{
  "num_key_value_heads": 2,
  "vocab_size": 8192,
  "hidden_act": "tanh_gelu",
  "positions": "learned",
  "attn_scale": 0.177,
  "init": "orth",
  "optimizer": "muon_variant",
  "lr_mult_down": 3.0,
  "dataset": "wikipedia_en"
}
Each number is 128 + 32 x the weight over its row's rms, rounded and kept within 0 to 255. Layers, rows and columns count from 0. The size above them is the row's rms in percent of the matrix's.

# layer 8 attention value, 64x64, rms 0.0972, rows 36-63, columns 0-63
size [108  97  95  90 102  97 114 113 108 102 107  84  96  93 102  94 112 104 106  93 105 107 100  91 111  91 110 127]
[[133 100 102  79 119 109 181 103 128 102 179 136 100 175  92  87 100 120  88 143 120 123 167 153 143 115 184 143  94 142 166 144 180 165 179 179 138 143 107  83 142 166 229 149 133 142 118 135  70 113  95 115  94  90 128  97 137 165 157 150 122 112 110 111]
 [138 137 120 132 110 162 114  39 115 144  94 161 131 145 177 105 143 109 129 153 177 125 138 159 123  89  98  85 147 113 171 154 147 194  79 141 155 137  56 127 109  95  76 116 128  88  84 135 122  78 164 111 189 141 130 136 181 139  95 170 160 173 123 125]
 [130 113 136 114 142  80 111 183  97 156 129 146 119 189 186 193  74 153 169 135 135 162 150 166 119 113  79 103 118  98  70 138 114 153 173 121 174 157 112  73 104 109 126 138 159  97 182  93 155 106 149 158 165 107 170 149 137  97 109  84 164 170 104 125]
 [127 174  80  90 118 140  99 113  86 139 126 149  86  58 145 108 124  91 129 134 191 155 135 122 115 126 138  72 123 163  69  98 138 112 109  71 158 191 151 175 147 128  86 113 132 119 155 101 170 104 124 200 109  62 158 131 164 156 132 147 114 139 166 103]
 [ 81 152  73 145  54 126 125 134  85 136 102 157 141 137 103 164 113  96 135 174 136 119 179 133 107 118  63 149 126  60 154  74 140 177 119 122 139 128 143 172 154 110 118 118 168 135 188 135 189  89  98 162  92  92 135 122 166  94 104 153  90 134 119 171]
 [141  80 149 116  90 125 157 123  98 142  69  95 158 112 155 157 120 179 162  39 118 163 144 140 126 127  93 104 155 103 136 162  90 144 158 145 140 156 159 132 146 133 147 152 160 150  95 166 187  82 141 142 136 137  98 103 170  81 116 192  63 110 125  70]
 [168 162  97 157 110 122 197 159 107 130 169 137 117 166 197 122 116 101 100 166 169  52 117 127 174 131 117 113 117 100 132 192 135 151  72 145 105 100 136  91 121  97 117 113 116 127 121 124  82 190 132  70  78  85 140 125 118 149 128  82 121  78 100 117]
 [131  96 140 166  87 163 121  81 120 149 126 100 100 145 117 111 136 123 148 190  87 104 140 137 213 133  98 108  97 159 142 162  68  64  68 150 111 139  96 150 126 129  85 115  98 167 121 135 157 177  83 136 197 150 145  71 176 132 154 131 136 118 102 132]
 [127 132 158 191 116 146  73 147 175 101 137 130  78 133  82 122  42 150 177 139 186 135 143 161  85 122  89 126 125 155 113 148 170  64 147  81 151  63 111 104 134 139  87 106 151 102 133 141 132 123 126 167 137 102 107 159 125 118 174 192 106 104 135 147]
 [167 137 130 102 174 124 105 175 184 152 170 114  80 142 121 164 171 137 135 160 153  83 167  45 162 105 157  51 146 120 115 129 145 176 136 192 122  75 156 136 123  80 104 113 137 151 122 190 105  88 124 127  92 113 161 116 120 169 131 131 146 127 123  99]
 [138 108 126 110 136  88 143 180 134 181 149 144 132 152 138 117 149 135 181  89  56 111 120 122  79 163 111 138 168 109 167  96 105 131 145  79 174 146  87 136 102 158 171 109 126  98 163 181  53 130 146 141 139  94 159 177  58 114 129 121  90 105 156  83]
 [143 141 132 120 148 145 146 172 186 126 103  83  75 110 135 182  65 122 153 121 129 106 107 108 121 122 134 157 180 142  23 146 131 116 107 126  42 107 138  65 108 141 175 131 141 140  78 143 126 106 172 185 136 131 137 144 156 136 150 122 130 112 153  83]
 [113  84 144 115 157 163 177 108 133 105 159 142 148 124 122 117 144 130 102 108 128 108 185  91 146 115  88 134 116 134 160 148 113 124 183 176 137 137 122 178 135 160 120  17 166 127 134  63 126  85 106 168 128 156 122 126  73 131 177 143 105 127  79  58]
 [116 145 108  81  98 136  80 155 176 174 155  93 120 144 180 147 117 131  70 144 101 156 104 191 110 128 119 121  79  74 181 173 146 137  59 102  86 139 145 113 156 134 131 150  93  65 145 140 144 140 168 140 139 139 148 149 191 149 162  74 133 165 119 137]
 [ 92 150 135  79 162  63 178 167 102 101 163 188 199  97 127 115 156  86 156 124 159  95 143 132 163  81 142 140 163 118 104 113 131 134 123 123 141 153 143 162 137 164  69  61 142 132 106 111 154 131 133 130 130 132 153 118 145  30 119  87 124  95 121  95]
 [161 114 115 101 124 154 114  92  91 156 124 139 183 118 199 145 110 139  76 121 207 145  99 132 130 108  85 162 119  87 180 150 123 161  95 141 167 137 107 122 178 110 131 124 187 136 112 126 111 105  85 138 180  85  92  86 144 147  99 135 179 114 107 201]
 [154 109 109 149 105  89  95 126 130 140 102 162 167 161  71 151 157 116 174 162 110 121 164 104 119 141 178 110 109 114 156 136 136 197 126 167 137 140  93  90  50 149 131 177 150 154  54 167 112 123 175 120 130 139  77  93 170 156 165  70 128 117 113 100]
 [118 138 110 175 165  88 114 121 141 194 106 200 151 117 154  96 140 136 144 103 133 124  94 130 116 148 117 131 141  89 132  57  62 123 141 136 111 178  85 114 103 146 139  92 133  86 175 180 158 168 116 170 104 170 144 181 146 123  98 191 126 136 189 118]
 [108 125 194 180 141 111 108 172  98 109  99 138 131 132 139 159 130 135 100  80 126 154  89 139  66 125 127 119  83 111 154 191  98 107 122 151 180 168 170 129  75 145 129 128 174 147 171 154  98 103 137 131 146  99 200 140  94 118 121  72 118 172 124  56]
 [133 137 152 135 154 122 129 120 147 189 123 194 138  70 165 140  97 107 124 110 103 119 117  92  78 155  93 164 110 135 145 148  18 143 138 116 162 149 156 152  76  86 125 112  85 131 137  96 138 171  89 102 101 139 137  79 121 114 187 160 175 120 122  85]
 [160 133 132 126  27 150 127 105 134 173  55 137  94 108 143 141 107  95 170 122  67 132 181 122 138 115 111 112 124 110 107 138  99 183 178 174 137 156  82 135 102 121 145 136 182 125 135  81 160  90 188 114 169 102 157 122 134 187 131 149 133 139 100 126]
 [118  84 168 132 108 123 147 173 131 112 128 121  84 175  77 123 194 145 124 172 113 143 125 107 127 161 148  94 133 115 100 194 105 155 136 128 141 169 125  85 143  84 166 196 106 168  96 123 122  99 141  76 113 145 189 162 152 156 112  44 135  84 134 110]
 [189 147 161 120 201 156 123 155 139 117 133 101  71 151 113 121 137 185 184 136 158 118  89 110  86 152 139  90 198 169 105 128 158 119 146  84 133  87 116 104 135  68 109 133  67  91  77 140 109 115  96 155 136 116 113 160 145 157 173 135 142 146  79 105]
 [157 115 142  68  59 163  95 112 148  96 150 109 146 112  96 171 127 138 100 145 160 164 193 118 146 109  96  80  97 141  81 141 126 112 135 107 160 168 103 138  75 149 132 168 194 150 111 150  69 152 120 144 156 144  63 155 171 165 134  88 148 103 165 144]
 [ 85 146 146 130 156  96 145 148 114 156  77 124  97 199 105 163 163  82 115 158 109 139 123 147 125 106 133 125 124  77  64 133 117 177 127 132 134 206  76  75  82 166 124 163 165 123 156 117 128 151 123  77 110 186 144 168 160 143  94  83  93 128 100 134]
 [167 132 105  62 143 123  99  82 152 185 139 138  96 132 139 169 114 101 109 106 148 148 102 139 137 132  77 141 142 128 122  50 117 156 130 115 174 163 131 146 126 186 124 102 112 105 181 129 104 165  59 134 161 146  58 120  85  99 161 149  95 102 101 193]
 [193  69  77 138 159 115  97 155 148 147 111  40  86 113 160 135 138 133 116 139  97 146 117 112 136  97  99 112 124 112 147 111  86 151 130 173 160 203 183 159 115 131 142 173 137 124  66 126  90  93  82 139 131 123 100 138  86 121 103 183 135 150 156  93]
 [135 111 184 137 111 130 154 163  96 130 164 143 180 107 141  76 150 108 118 192 117 134 142 120 190 113 133  53  95  83 196 151 131 119 116 136 164 169 129 170  72 136  84 127 120 106 138 133 113 122 132 133  74 106 151 148 125  99 119 162 167 169 122  46]]
# layer 8 attention output (transposed), 64x64, rms 0.335, rows 36-63, columns 0-63
size [113  91  96  99  97  95 109 107  93 112 107  94 101 103  96  89 119 113  97  86 101 122  99  86 113  84 101 129]
[[ 97 167 126 131 142 175 116 102 112 193 171 157 109  83 101 139  77 156 130 109 152 161 227  82  69 118 129 108  73 160  92 158 102  98  66 117  91  96 111 148 130 172 146 143 165 119 133  89 142 107 165 133 109 124 113 148 123 128 154 128 157 175  97 131]
 [124  88 168 123 123 113 169 194 205 147 117 126 138 112 112 139 146 160 144  51 139 110 158 112 151  90 102 142 153 106 128 145 145 120 166 170 118 155 149 172 121  79 112  92  93 119 195  93  91 127  79 104 173 115 130 103 140 115 160  93 134  62 143  70]
 [124  99  94 159 142 109 112 102 180  92 104 144  92 142 137 153 141  94 199 128 191 134 185 113 156 148 165 103 131 164 123 159 146  79  84 105 130 147 119 112 118 106 152 124  42 158  93 169 123  97 170 120 109  86 118 111  74 130 196 151 166 126 108  95]
 [145 137 118 139 100 175 160  61 105 119 123  94 169 130 137 161 188 122  43 114  69 133 102 137 166 149 118 112 130  60 126 113 143 100 170 148 131 145 157  58 128 115 107 141 119 142 128 210 139 119 181 147 126  71 129 136 139 146 140 109 120  99 112 187]
 [110 134 112 159 110  85 131 100 163 141 159  97 105  97 154 150 163  78  65 129  69 162 123 125 215 151 111 143 144 167 124 132 160 128 104 125  97 163  89 113 111  97 126 145 144 106 162 169 112 117  79 116 126 122 153 151  50 172 168  79 190 113 153 156]
 [184 180 160 139 147 119 119 111 120 127 131 125 133 115 166 156 140 106 151 136 147  36 153  98 163 103 132  94 147 176 118 145 154 130 132 107 170  96 114  60 124 122  89 103  78  69 120 172 128 127  66  83 145 151 160 142 147 176 150 131 131  76  98 191]
 [143  83 127  83 127 134 159 107  94 128 122 183 197 116 151 119 128 150 139 123 137 149 147 147 125 139  80 140  82 113  89 100  31  91 113 151  31 131 199 136 158 124 146 113 166 172 107 107 159 150 101 165 129 143 116 112 146 134 128 124 105 184 144 100]
 [184  90  98  95 128  90 170 161 126 117 110 165 107 135 145  88 143 189 151 150 149 109  62 118 113  97 133 174 104 115 164 118 146 146 169 125  86 151 178 133 103 125 116 100 136  87 146 120 125  92 182 119 146 139 112  94 190 165  54  82 143  96 185 109]
 [167 133 124 102 101  58 132 233  96 123 120 176 105 154 120 163 151 141 133 114 112 136  73 109 111 132 162 122 120 128 118 119 186 142 149 158 136 124 121  94 162 123 105 166 114  68 116 160  87 166 172  55  79  91 150  95 122 164 154 142 151 144 109  95]
 [124 176 131 153  99 117 115  80 113 142 137 135 162  81  92 152 132  95 149  51 105 162 133 194  81 144 168 106  90 116 150 148  94 101 115  97 135 141 147 127 153 151 164 127 180 163 150  62 153 145 127 173 120 128 171  90 113  88 137 101 124  91  86 205]
 [177 135 126 148 129  96 132 117 152 107  90 148 111 145  72 140 117 118 109 117 197 159 185 123 125 148 165 125  97 134 117 126 118 144  42 138 161  85  87  77 110 136 107 177 128 177 110 186 168 118 120  88  81 144 140 106 186 163 154 121 115 124  52 131]
 [158 146 144  91  92 165 119 156 110  87 127 163  47 132 118 193 113  94 111 168 136 170  80 134 156  93 142 131  85 117 169  84  83 117 157 125 166 127 163 121 169 173 113 150 139 114 111 145 172 125 148 134  82 126  70 113 120 107 110 140  72 125 119 209]
 [109 107 200 113  99 149  84 148  66 109 161 199 109 112 127  98  91 149 102 127 137 110 101 116 123 141 139 123 126 167 122 142 119 118 140  84  81 128  92  86  92 109 102 179 150 157 150 151 124 128 181 129 155 157 166 154 152  68 143  89 141 180  84 205]
 [116 139  82 125 124  86 138 134  87 147 136 118 174  85 104 107 141 101 135 109 175 153 100 102  88  95 135 128 141 108 116 110 117 134 156 134 108 135 209 180 166  80 196 179  79 106 146 110  65 111  72 124 143 152 107 125 180 166 141 149 171 122 186 101]
 [140  62 138 137 105 161 108  95 116 111 130  98 109 110 168 116 132 149 121  98  90 132 180 144 175 139 116 185 153  88 159 136  98 100 133  73 120 179  59  93  93  73 100 154 156 144 183 176 135 150  70 107 130 140 118 183 188 137 131 107 142 165 115 148]
 [114 107 156 129 115 122 107 119 133 194 112 165 198  71 150 121 166 121 116 124 138  98 183  96 188 107  76  49 172  92 129 173 158 138 139 156 118 147 163 140  88 127  88 121  78 109 138  81 121 115  96 110 185 117 156 143  83 147 161 140 134 113 154  97]
 [ 88 169 137 157 152 113 165  94 165 108 132  89 136  86 121 132 113 158 141  82 186 149 151 158 131  81 165 128 145 144 141 139  48 120  82 133 157 134  91 152 142 103 168  92  92  70 147  95 186 147 109 128 111 156 113 134  89  74 185 179 164 104 139 101]
 [109 173 132 130 129 163 128 155 178  54 165  51 149 202 104 106 156  96 105 105 153 140 137 107 168 158 134 135 178 117 117 104 139 144 118 132 127 126  73 154  97 119  58 147  73 120 111 131 145 146  61 125 138  93 162 104 142 181 177 113 124 145 114 108]
 [142 148  96 142 148  64 126  83 129 146 130  98 115 160  67 153  85 194 213 149 215 130 118 151 123 126 101 109 137 153 156 146 129 162  98 110 150 112 115  96 119 144 114 159  66 149 114 145 173  93 122 130 128 141 144 124  86  94 181 137  95  68 109 147]
 [131  88 135 117 180 161 159 123  94  87 108 154 100 142 142  91 128 142 122 163 180 115 153 170 209 144  82 153 111 116 109 142 117 158  96 150 114 100 100  46 114 128 107  77 110 146 164 117 142 104 160 136 172  84 140 158 116 106 109 106  68 188 131 187]
 [139 168 141 153 157 134 163 138 176  63  98 141  76 112 134 147 119 128 143 120 169  71 132 117 163 106 140  57 172 169  81 102 181 100 110 100 106 160 172 129 155 157 107 122  88  73 152 142 162 129 177 149 144  85 153 135 114  69 136 136 125  64 135  98]
 [134 139 146 112 147 141 102 124 153 129 113 114 145 120 112 136  50 172 176 103 156 116 158 133  76 120 155 129  63 130 138 129  82 122 113 128 141  86 190 171  76 121 173 117 104  84 156 122 176 123 124 216 106 154 142 104 109  86  64 148 191 142 136 129]
 [158 107 146  85 128 128 182 121 116 158  98 206 131 111 106 175 176 122 120 151 132 164  92 160  77 126 169 116  96 133 162 170 107 120 147 141 183  84 144 106 157 149 177 108 104 160  93 111 124 176 145  98 103 102 106  76  89 100 102  96  76 103 104 184]
 [147 115 154 148 104 175  93 139 133 130  92 143 177 100 115 132  66 112 134  77  93 143  73 126 119 109 154 137 143 146  83 145 102 108 163 151 120 177 163 153 116 159 112  53  95 119 150 148 158 116 152  73 166 123 153  90 143 109 184 191 193  92 110  83]
 [ 95 111 140 132 148 178 111 100 137  76 147 107  78 126 110 155 105 148 151 133 180 187 133 109 115 139 124 137 140 169 180 104  88 112  81 183 121 122  48 136 157  87 133  93  91 106 139 169 210 145  96 155 131  94 127 138  79  75 134 117 157 141 167 142]
 [ 92  91 129 170 150 150  99 152 138  74 106 134 131  61 152  69 206 123 132 108 140 160 168 128 146 156 101 102 131 102  90 137 154 128 123 154 126 120 100  78 118  74 111 100 166 168 105 135  86 148 115 140 166  90 179 147 136 206 155 162 129 164 128  76]
 [114 193 130 124  90  82 149 112 134 149 141 135  77 131 130 132 178  99 149 161 149  93 139 186 109 160 141 159 118 171 114  93 162 166 141 139 127  76 154  54 150 137 143 112 104 127 134 121 158 109 131  82 177 143  90 149 170  95 121  52  77 117  67 161]
 [152  81 164 123 156 130 113  69 125 164 160  96 165 150 111  95 131 151 169  90 134 119 137 159  79 144 131 168 139 138  73 108 103 133 121  81  68 152  85 114 119 171 129  95 104 153 178 147 110 110 154 105 125 164 127  95 204 144 190  66 117 104 117 179]]
# layer 8 MLP up, 256x64, rms 0.201, rows 0-24, columns 0-63
size [102 109  83 119 100 114  91  97  89  94  90  94  88 116 108  95  96  99 103 107 111 104  98  99 108]
[[113  66 122 133 148  87 149 135  96 118 119 160 166 111 104  94 126 135  46 122 151 159 107 192  83 178 161 122  89 139  84 158  90 106 109 128  88 127 119 110 112 107  87 135 120 171 124 119 127 158 131 116 105 101 126  35 190 144  83 148 126 103  75 105]
 [137  89 108 158 103 116 159 134  69  94  96 108 146  89 145 163 108 142  88 155 177  24  96  97  91  95 120 123 146 169 133 150 161 135 117 103 181 149 124  73 137  87 159  69 142 104  99 127 170 156 136 121 106 107 131 160 129 104 175 165 168 127  91 110]
 [155 108  69 166 132 109  97 142  83 106 115  69 159 135 114 139 103  88 124 145  87 158  97 165 124 104 115 140  99  87  74 133 147 155 162 159 152 100 136  90 129 152 134 137 169 115 112 139  67 104 101 117  97 144 151  63  80 106  64 147 168 117 210 158]
 [111 127 141 137 144 137 141 145 125  65  98 179 113 118 176 155 174 166 120 126 118 139 135 133 121 191 218  90 121 140  73 173 189 153 117  76 103 137 152  69 126 116 137 107 143 103 115 105 109 177 108 107 108 183 186 113 106 145 129 170 173 150 145 112]
 [144 120 155 107 160 161  94 120 138 129  71  69 141 105 184 142 140 159 105 166 101 114 174 144 178  94 155 199 124 133 116  58 101  85 110 121 121 137 157 103 108 115  82 115 143  97 132 119  93 127  60 168 164  86 150 179 135 106 123 164 125 103 180 165]
 [133  99 114  72 115 117 149 108 112 169 114  60 147  90 101 103 140 101 119  74  75 141  97 129  96 114 179 107 177  91  85 104 119 152 151  86  72  97 102  71  78 137 115 115 117 151 151 121  81 137 147 121 126 109  88 158 113  88  65 133  79 156  88 151]
 [155 160  74  81 137  97 148 196 115  93 128 144 147 169 137 173 119  99  74 119 121 157 106 205 113 100 119 154 198 122 146 120  91 149 104 118 195  48 128 149  99  86 135 103 174 141 150 131 112 143 102 150 133 145 127  92 181 127 150 118 122 125 140 171]
 [ 77 117 144  98 145 124 101 132 128 152  50 116 115 123 139 133 135 119 104 118  77 121 144 160 113  90 135 181 106  70 179 109 138 119 118 110 100 172 133 151 125 133 139 161 198 157 139 135  50 177 151 117 126 129  98 132 158 134  69 108  83  76 146 208]
 [133 101 150 116  85  75 133 162  96  77 101 179  73 133  95 139 111 104  71 171 162 133 122  53 144 138 148  93 113  81  92 119  96 113 179 182 142 151 171  93 112 122 108 149 138 109  97  86 145  69 140  95  74 132 120 117 153 142 138 180 108 111 102 102]
 [101 111 161 163 134 104  83  41 117  99  69 150  92 114 170 127 133 160  92 143  89 151 133 138  99 124 150  94  74  57  87 101  91 107 127 101 124 162 182 147 117 120 124  81 126 121  95 102  52 110 146 124 132 101  79 136 142 140 142 128 135 194 146 139]
 [172 127  94  95 142 168 181 108 123 130 105 171 127 171 140 131 160  90 162 163 116 131 175 108 127 182 117 172 110 167 118 158 110 126 143 159 115 125 129 122 165 182 155 117 141 161 142 187 124 128 132  98 210 146 155  68 128 192 156 134 160 139 193 175]
 [107 175 141 179 130 154 138 149 110 130 101 188  88  82 179  92 146 142 141 128 122  94 138 182 143 156  86  92 137 172  77  85 158 107 115 114 129  80 133 139 156 144  70  88 161 191  64 100 132 147 154 137 166  82 152 121 123 112 139 152  98  90 158  92]
 [114  77 197 128  96 115 138  89 125  75 132 137 135  81 159 122  88  52 101  97  85 114 168 158 133  68 137 166 116 145 136 118 117 115 128 155 136 126 121 127 139 168 100 167 147 113 112  56 125 113  71 152  94 125  81  97  70 100  71 125 120  87 108 112]
 [152 123  94 104 191 151 124 163  57  85 126 123 161 110 149 139 168 134 181  96 125 125 124 109 134 138 119  47 145 132 148 159 139 158  82 128 162 186 127 132  93 174  97  31 136 139 114 133 155 136 152  93 120 159 152 148  53 152 147 130 148 158 123 132]
 [110  90 151  69  49 120  50 118  97 117 136 120 124 105  95 131 154  53 126  80 154 104  93 120  82 123 124  89 122 159 138 128 135  83 168 109 121  92 121 108 100 101 154 143 128 127 131 112 127 140  90 132 120  39 136 113  92  62  98  98 147  95 109 102]
 [ 94 129 138 134 141 131 149 109 156 110 168 135 120 118  49 117 171 152 128 128 133  74 174 177 174 136 182 154 181 188 150 139 135 137 169 161 104 139 179 146 148  92 170 126 202 164 142 173 104 112 129 179 128 164 114 139 110 108 180 169 156 153 150 138]
 [168  90 124 160 134 128 127  79 145  89 167 107  92 128 145 166  92 154 126 136 134 120 105 123 159  98 222 146 165  68 136 103 100  81 139  67 125 113 126 118 112 119 140  91  97 139  84 122 201 115  88  93 165 124  99  96  93 127 145 144 119 136  59 179]
 [123 162 130 109 117 149 137 118 119 108 129 128 107  43  86 119 160  83 161  93 116 102 213  90 186 104 166 135  75  93 145 119 128 124 153  74 139 100 111 132  76  81 136 102 126 136  96 114 106 120 141 200 148 154  94 106  73 123 151 112 177  92 120 105]
 [121 133 123  89 126 144 100 122  97  67 165 173  92 159 168  91  79 108 148 159 101 140 120 192  90 161 139 142  74 102  71  76 143 117 149 124 173 120 140 130 129  97 155  98 110 122  95 145 120 116 135 172 172 101  72 105 158 117 135  26 131 124 119 107]
 [178  86 128 152 114  84 137 126 154  91 153  85 104 133  90 137 116 184  76 146 140  92  79 212 122 114 112 160 124 132 117 159 114 156 143  91  76 112 126 123 155 136 193 141 144 151 133 113 219 135 117 125 169  95 179 145 124 127 148 149 156 160 132 186]
 [169 104 128  85  32  87  87  81 105  99 142 130 111  90 142 143 128 111 104  85 112 107  88 109 183 115  98 111 170 115  66 105 128 110 118 127 119 129 113 119 144 159 144 133 138 171 126  58 115 113  59 140 153 125 129  99  77  84  99 141  74 167 100 119]
 [156 153 113 131 113 151 165 146 180 128 161 200 109 138 144 161 132 100 130  99  85 104 153 103 117 117 101  48 121 133  94 108 105 131 149 110  97 122 149  98 114 164 112 121 182 109 147 132 145 133 216  26  97 134 127  99 107 129 147 169 159 150  92  88]
 [107 126 124 136 136 155 113  79 134  98 159  70 130 107 146 136 113 142 148  90 141  63 127 175 137 122 130 132 165 191 133 102 156 108 147 135 147 102 187 107 183  54 141  57 161 172 127 198 115 117  80  94 153  95 110  96 112 163  97 174 125 152 131 146]
 [176  43  82 102 137  98 103 134 125  94  87 107 118 162 160  94 111 168 143 151  92 107 129 167 118 141 126 136 145 104 134 123  97  80  94 125  86 119 103  73 163 122 147 143 127 171 176  94 125  76 125 134 145  39 174 133 100 115  79 129 137 167 159  87]
 [133 161 128 111 158 161 102  95  74 110 131  80  75  98 127 170 109 150 149 118 146 129 112 119 129 186  80 128 166 101 118 138 157  92 117 110 117 121 155  77 130 165 145 165  99 143 153 156  71 129 129 119 118 107 110 137 111   0 126 114  94 187 117  99]]
# layer 8 MLP down (transposed), 256x64, rms 0.272, rows 0-23, columns 0-63
size [ 84 123  80 146  99 103  82  93  94  89  85 110  86 136  98  85  96  91 110 107 117 116  91 102]
[[105 151 137 167  93 110  82 113 132 138 101 156  89 166 153 145 177  82 100  94 134 136 165  96 136  87 139  73 144 123 142 135 184 160 145 124 161 110 162 183 138 103  83 126  86 157 126 108 177 126 116 154 181 135 108 163  78 109  99 115  82 156 180  50]
 [118 111 145  98 134 151 160 144  95  81 102 129  92  82 140 163 151 143 101 141 121 130  91 127 158 171 140 170  77 142  88 130  73 124 108  85 141 162 170  81 149 115 172 161 195 107 141 132  77 139 134 141  86 121 154 202 195  96  88 157 107  85 117 153]
 [ 95 134 118 152 109 152  90  88  33 152 163 109 164  92 111 119 172 196 124 129 146 155 107 123 144 141  97 125 102  49 106 116 145  84  84 116 125  69  91 174 127 126 115 135 102 136 160 120 144  85 119 171 171 147 166 152 158 120 136 143 119 193 145  95]
 [132 126 113  68 155 130 114 204 148  88 137 180  81 124 137 121  96  91 118 199  67 108 138 110 146 132 166  93 130 124 144 119 131 108 115 183 160 119 115 138  71 130 143 165 161 140 131 119 109 124 114  62 145 150 204 124 141 112 128 157 190 140  94  70]
 [101 152 183 118 120 121 159 162 134  90 132 127 174 113 125 117 134  94  74 126 121 146 182  85 140  93 164  94 155  96 175 155  38 138  68 109 154 136 111 122  89 157 141 134 117 193 100 134 128 110 142 158 168 143 121 121 129  71 124  44 103 162 111 149]
 [123 131 136 116 148 126  72 142 111 164 145 108  77  60 116 105 108 140 116 160 129 101 101  74 165 111 141  95 152 102  70  92 159 112 100 105 128 160 154 153 103 171 122 130  90 155 130 150 112 120 161 104 141 122 131 156 144 165 136 217 171 226  77 135]
 [ 84 197 112  83 135 120  86 104 120 151 139 141 154 115 129 108  87  84 144 130 202 117 160 193 155 152 137  98 172 127 119 152 124 116 132 160 148  94 147 167 140 130  54 114 132 157  50 117 170 143 126 155 149  55 131 104 131 137 149 141 102  90 178 109]
 [ 96 146 193 108 150 193 140  72 117 144 130 171 100 197  67 122 138 150 131  54 167 176 142 124 107 112 155 119 107 152 115  91 104 150 143  99 109 114 171 166 122 127 129 115  97 214 106 140 102  86 131 124 137 126 112 114 141  90 134 146  65 108 124 167]
 [148  92 158 135 100  54 130 107 114 118 110 120  42 122 132 123 148 127 159 162  81 130 155 109 199 174 150  78 162  98 133 174  64 129 147 132 148 120  71  89  81 117 162 153  97 122 121 137 169 151 163 140 107  94 116 146 123 185 124 174  95 159 131 120]
 [116  77 118 123 177  89 150 238 159 102 147 107 171  96 152 118 165 135 118  77 159 126 172 120 105 108 124 163 158 167 181  77  91 102 133 113 151 113 127 160 135 124 131 158 173 122  67 120 136 120 132 147 133  90 105 136 100  79 136  84  71  94 121 144]
 [ 50 137 100 168 158 176 125  70 141 160 147  84 180 121 121 189 148 111  45 109 149 163 153 154 134  85 176 114 120  83 146 134 138 128 100 127 162 126 109 142  83 180 117 137 173 133 157 141 109  97 110 163  90 157  94 119  98 123 144 176 122  81 142 120]
 [124 160 101 175 106  69 117 133 128  62 128 106 168 169  75 118 155 138 144  97 172 113 126 109 129  84 176 159 120 102 153  66 153 124 157 140 153 139 154 131  81 106 170 154  75  78 128 185  86  97 143 143 157 161  90 141 120 176 109 139  85 158 174 131]
 [134 117 115  86 126 134 164  70 129  72 118 106 154 147  96 133 108 155 139 150 132  70  95 177 157 105 147  91 160 106 108 108 104 156 144 181  94 106 198 146 153  47 142 136 117 114 121 109 152 128 104 175 144 124 124 170 161 188  66 130 158 192 106 141]
 [ 86 133 155  93 193 179 116 140  99 109 133 118 126 134  97 127 143  93 134 203 106 124 100 189 167 180 123 136 112 134  82 133 131 142  79 118  97 119 151 160 119 165 126 158 138 107 135 169  57 140 169 139  70 163 100 164  78  97 102 114  84  87 158 157]
 [128 121  90 100 112 135 201  82 154 123 158 161 149 104  86 107 155 123 145  90 102 137 119 133  80 164 128 153 105 168 183 145 131  89  65 109 101 179 173 170 167  94  96 141 102 146 127 113 147 120 110 186 147 165 146 129 163 148  76 119  51 110  96 154]
 [137 101 198 119 130 107 124  55 120 138  53 126 168 172 181  94  99 150 163 148 113 141  72 138 110 162 154 142 141 107 141 142 121 110 163 104 152 184 120  85 148 152 123 116  63 113 120 132 119 131 129 116 116  84 138 105 185 165 139 136 123 191  58 146]
 [141  81 123 138 153 148 100 166 174  97  70 142 126 126  79 116 145 169  37  95 150 166 146 115 122 122 114 209 131  95 157 156 134 141 121 124 156 171 156 124 114 143 102  79 129 104 154 123  98 123 135  90 103 111 217 119 155 121  83 135 178 122 123 175]
 [174  91 137 111 122 185 133 137 152 108 154 106  62 117 107 101  94 154 113 108 102 164 139 160 130 141 105 154  71 128 137  85 156  37  56 113 120 192 132 167 159 152 167 105 166  87 126 109 130  85 112 133 137 162 167 137 142 153 100  97 185 112 134 134]
 [167  92  89 168 148 124 151 139 145 129 138 142 109 127 166  45 124 119 112 132 160 121  81 109 117 127  99 143 190 145 116 183 154 104 120 115 163 126  42 151 127 202 114  97 145 133 117 115 134 181  49 139 163 110 148 134 160 111 131 150 104 136 147  60]
 [ 90 185 123 151 162 117 170  71 141 100 125 123 124 150 158 132 158 122  91  51 146 105 136 148 122 145  81  97 187 143 114 105 150 188 125 101 113  98 106 147 139 193  82 135  92  97 138 158 135 136  88 193 175 103 127 134 133  74  57 137 131 121 128 158]
 [ 85 165 136 132 124 158 130  95 167 112 138 165 108  80 133 171 129 164 140 140 121 110 160 116 158  99 102 139 104 136 112 171 168 142 132 122 161  86 113 143 122 107 125 113 132 121  71 143 166  89  22 183 163 200 137 154  85 156  80 172 125  79 112 100]
 [107  68 130 131 168 140 135 163  89  96 109 131 103 144 109 141  90 142 213 135 126 138 139 106 194 151 111  87 165 135 143 134  95 200 157 143  97 132 176 128  71 151 166 127 149 109  73 187 114 114 169  57 116 114 156 144  87 128 117 101 158 128 108 105]
 [156 158  99 181  99 132 142 105  86 154 167 126  86 183 130 119 119 154 156 142 129  95 194 177 115 137 154 131 126  94  93 183 108  55  69 139 126  97  62 103  95 159 150 154 151 119 131  73 134 161  80 136 165 108 148 156 176 100 131 120 121 118  83 125]
 [ 95 137 139 107 137 113 156 171 128 132 157 162  59 157 110 166 148 116  47 122  55 120 182 115 133 132  79 134 134  92 191 143 124 114 122  91 177 138 105  98 119 200 109  87 133 115 136 150 141 155  75 115 126 153  89 147 110 158 138 145 113 185 181 134]]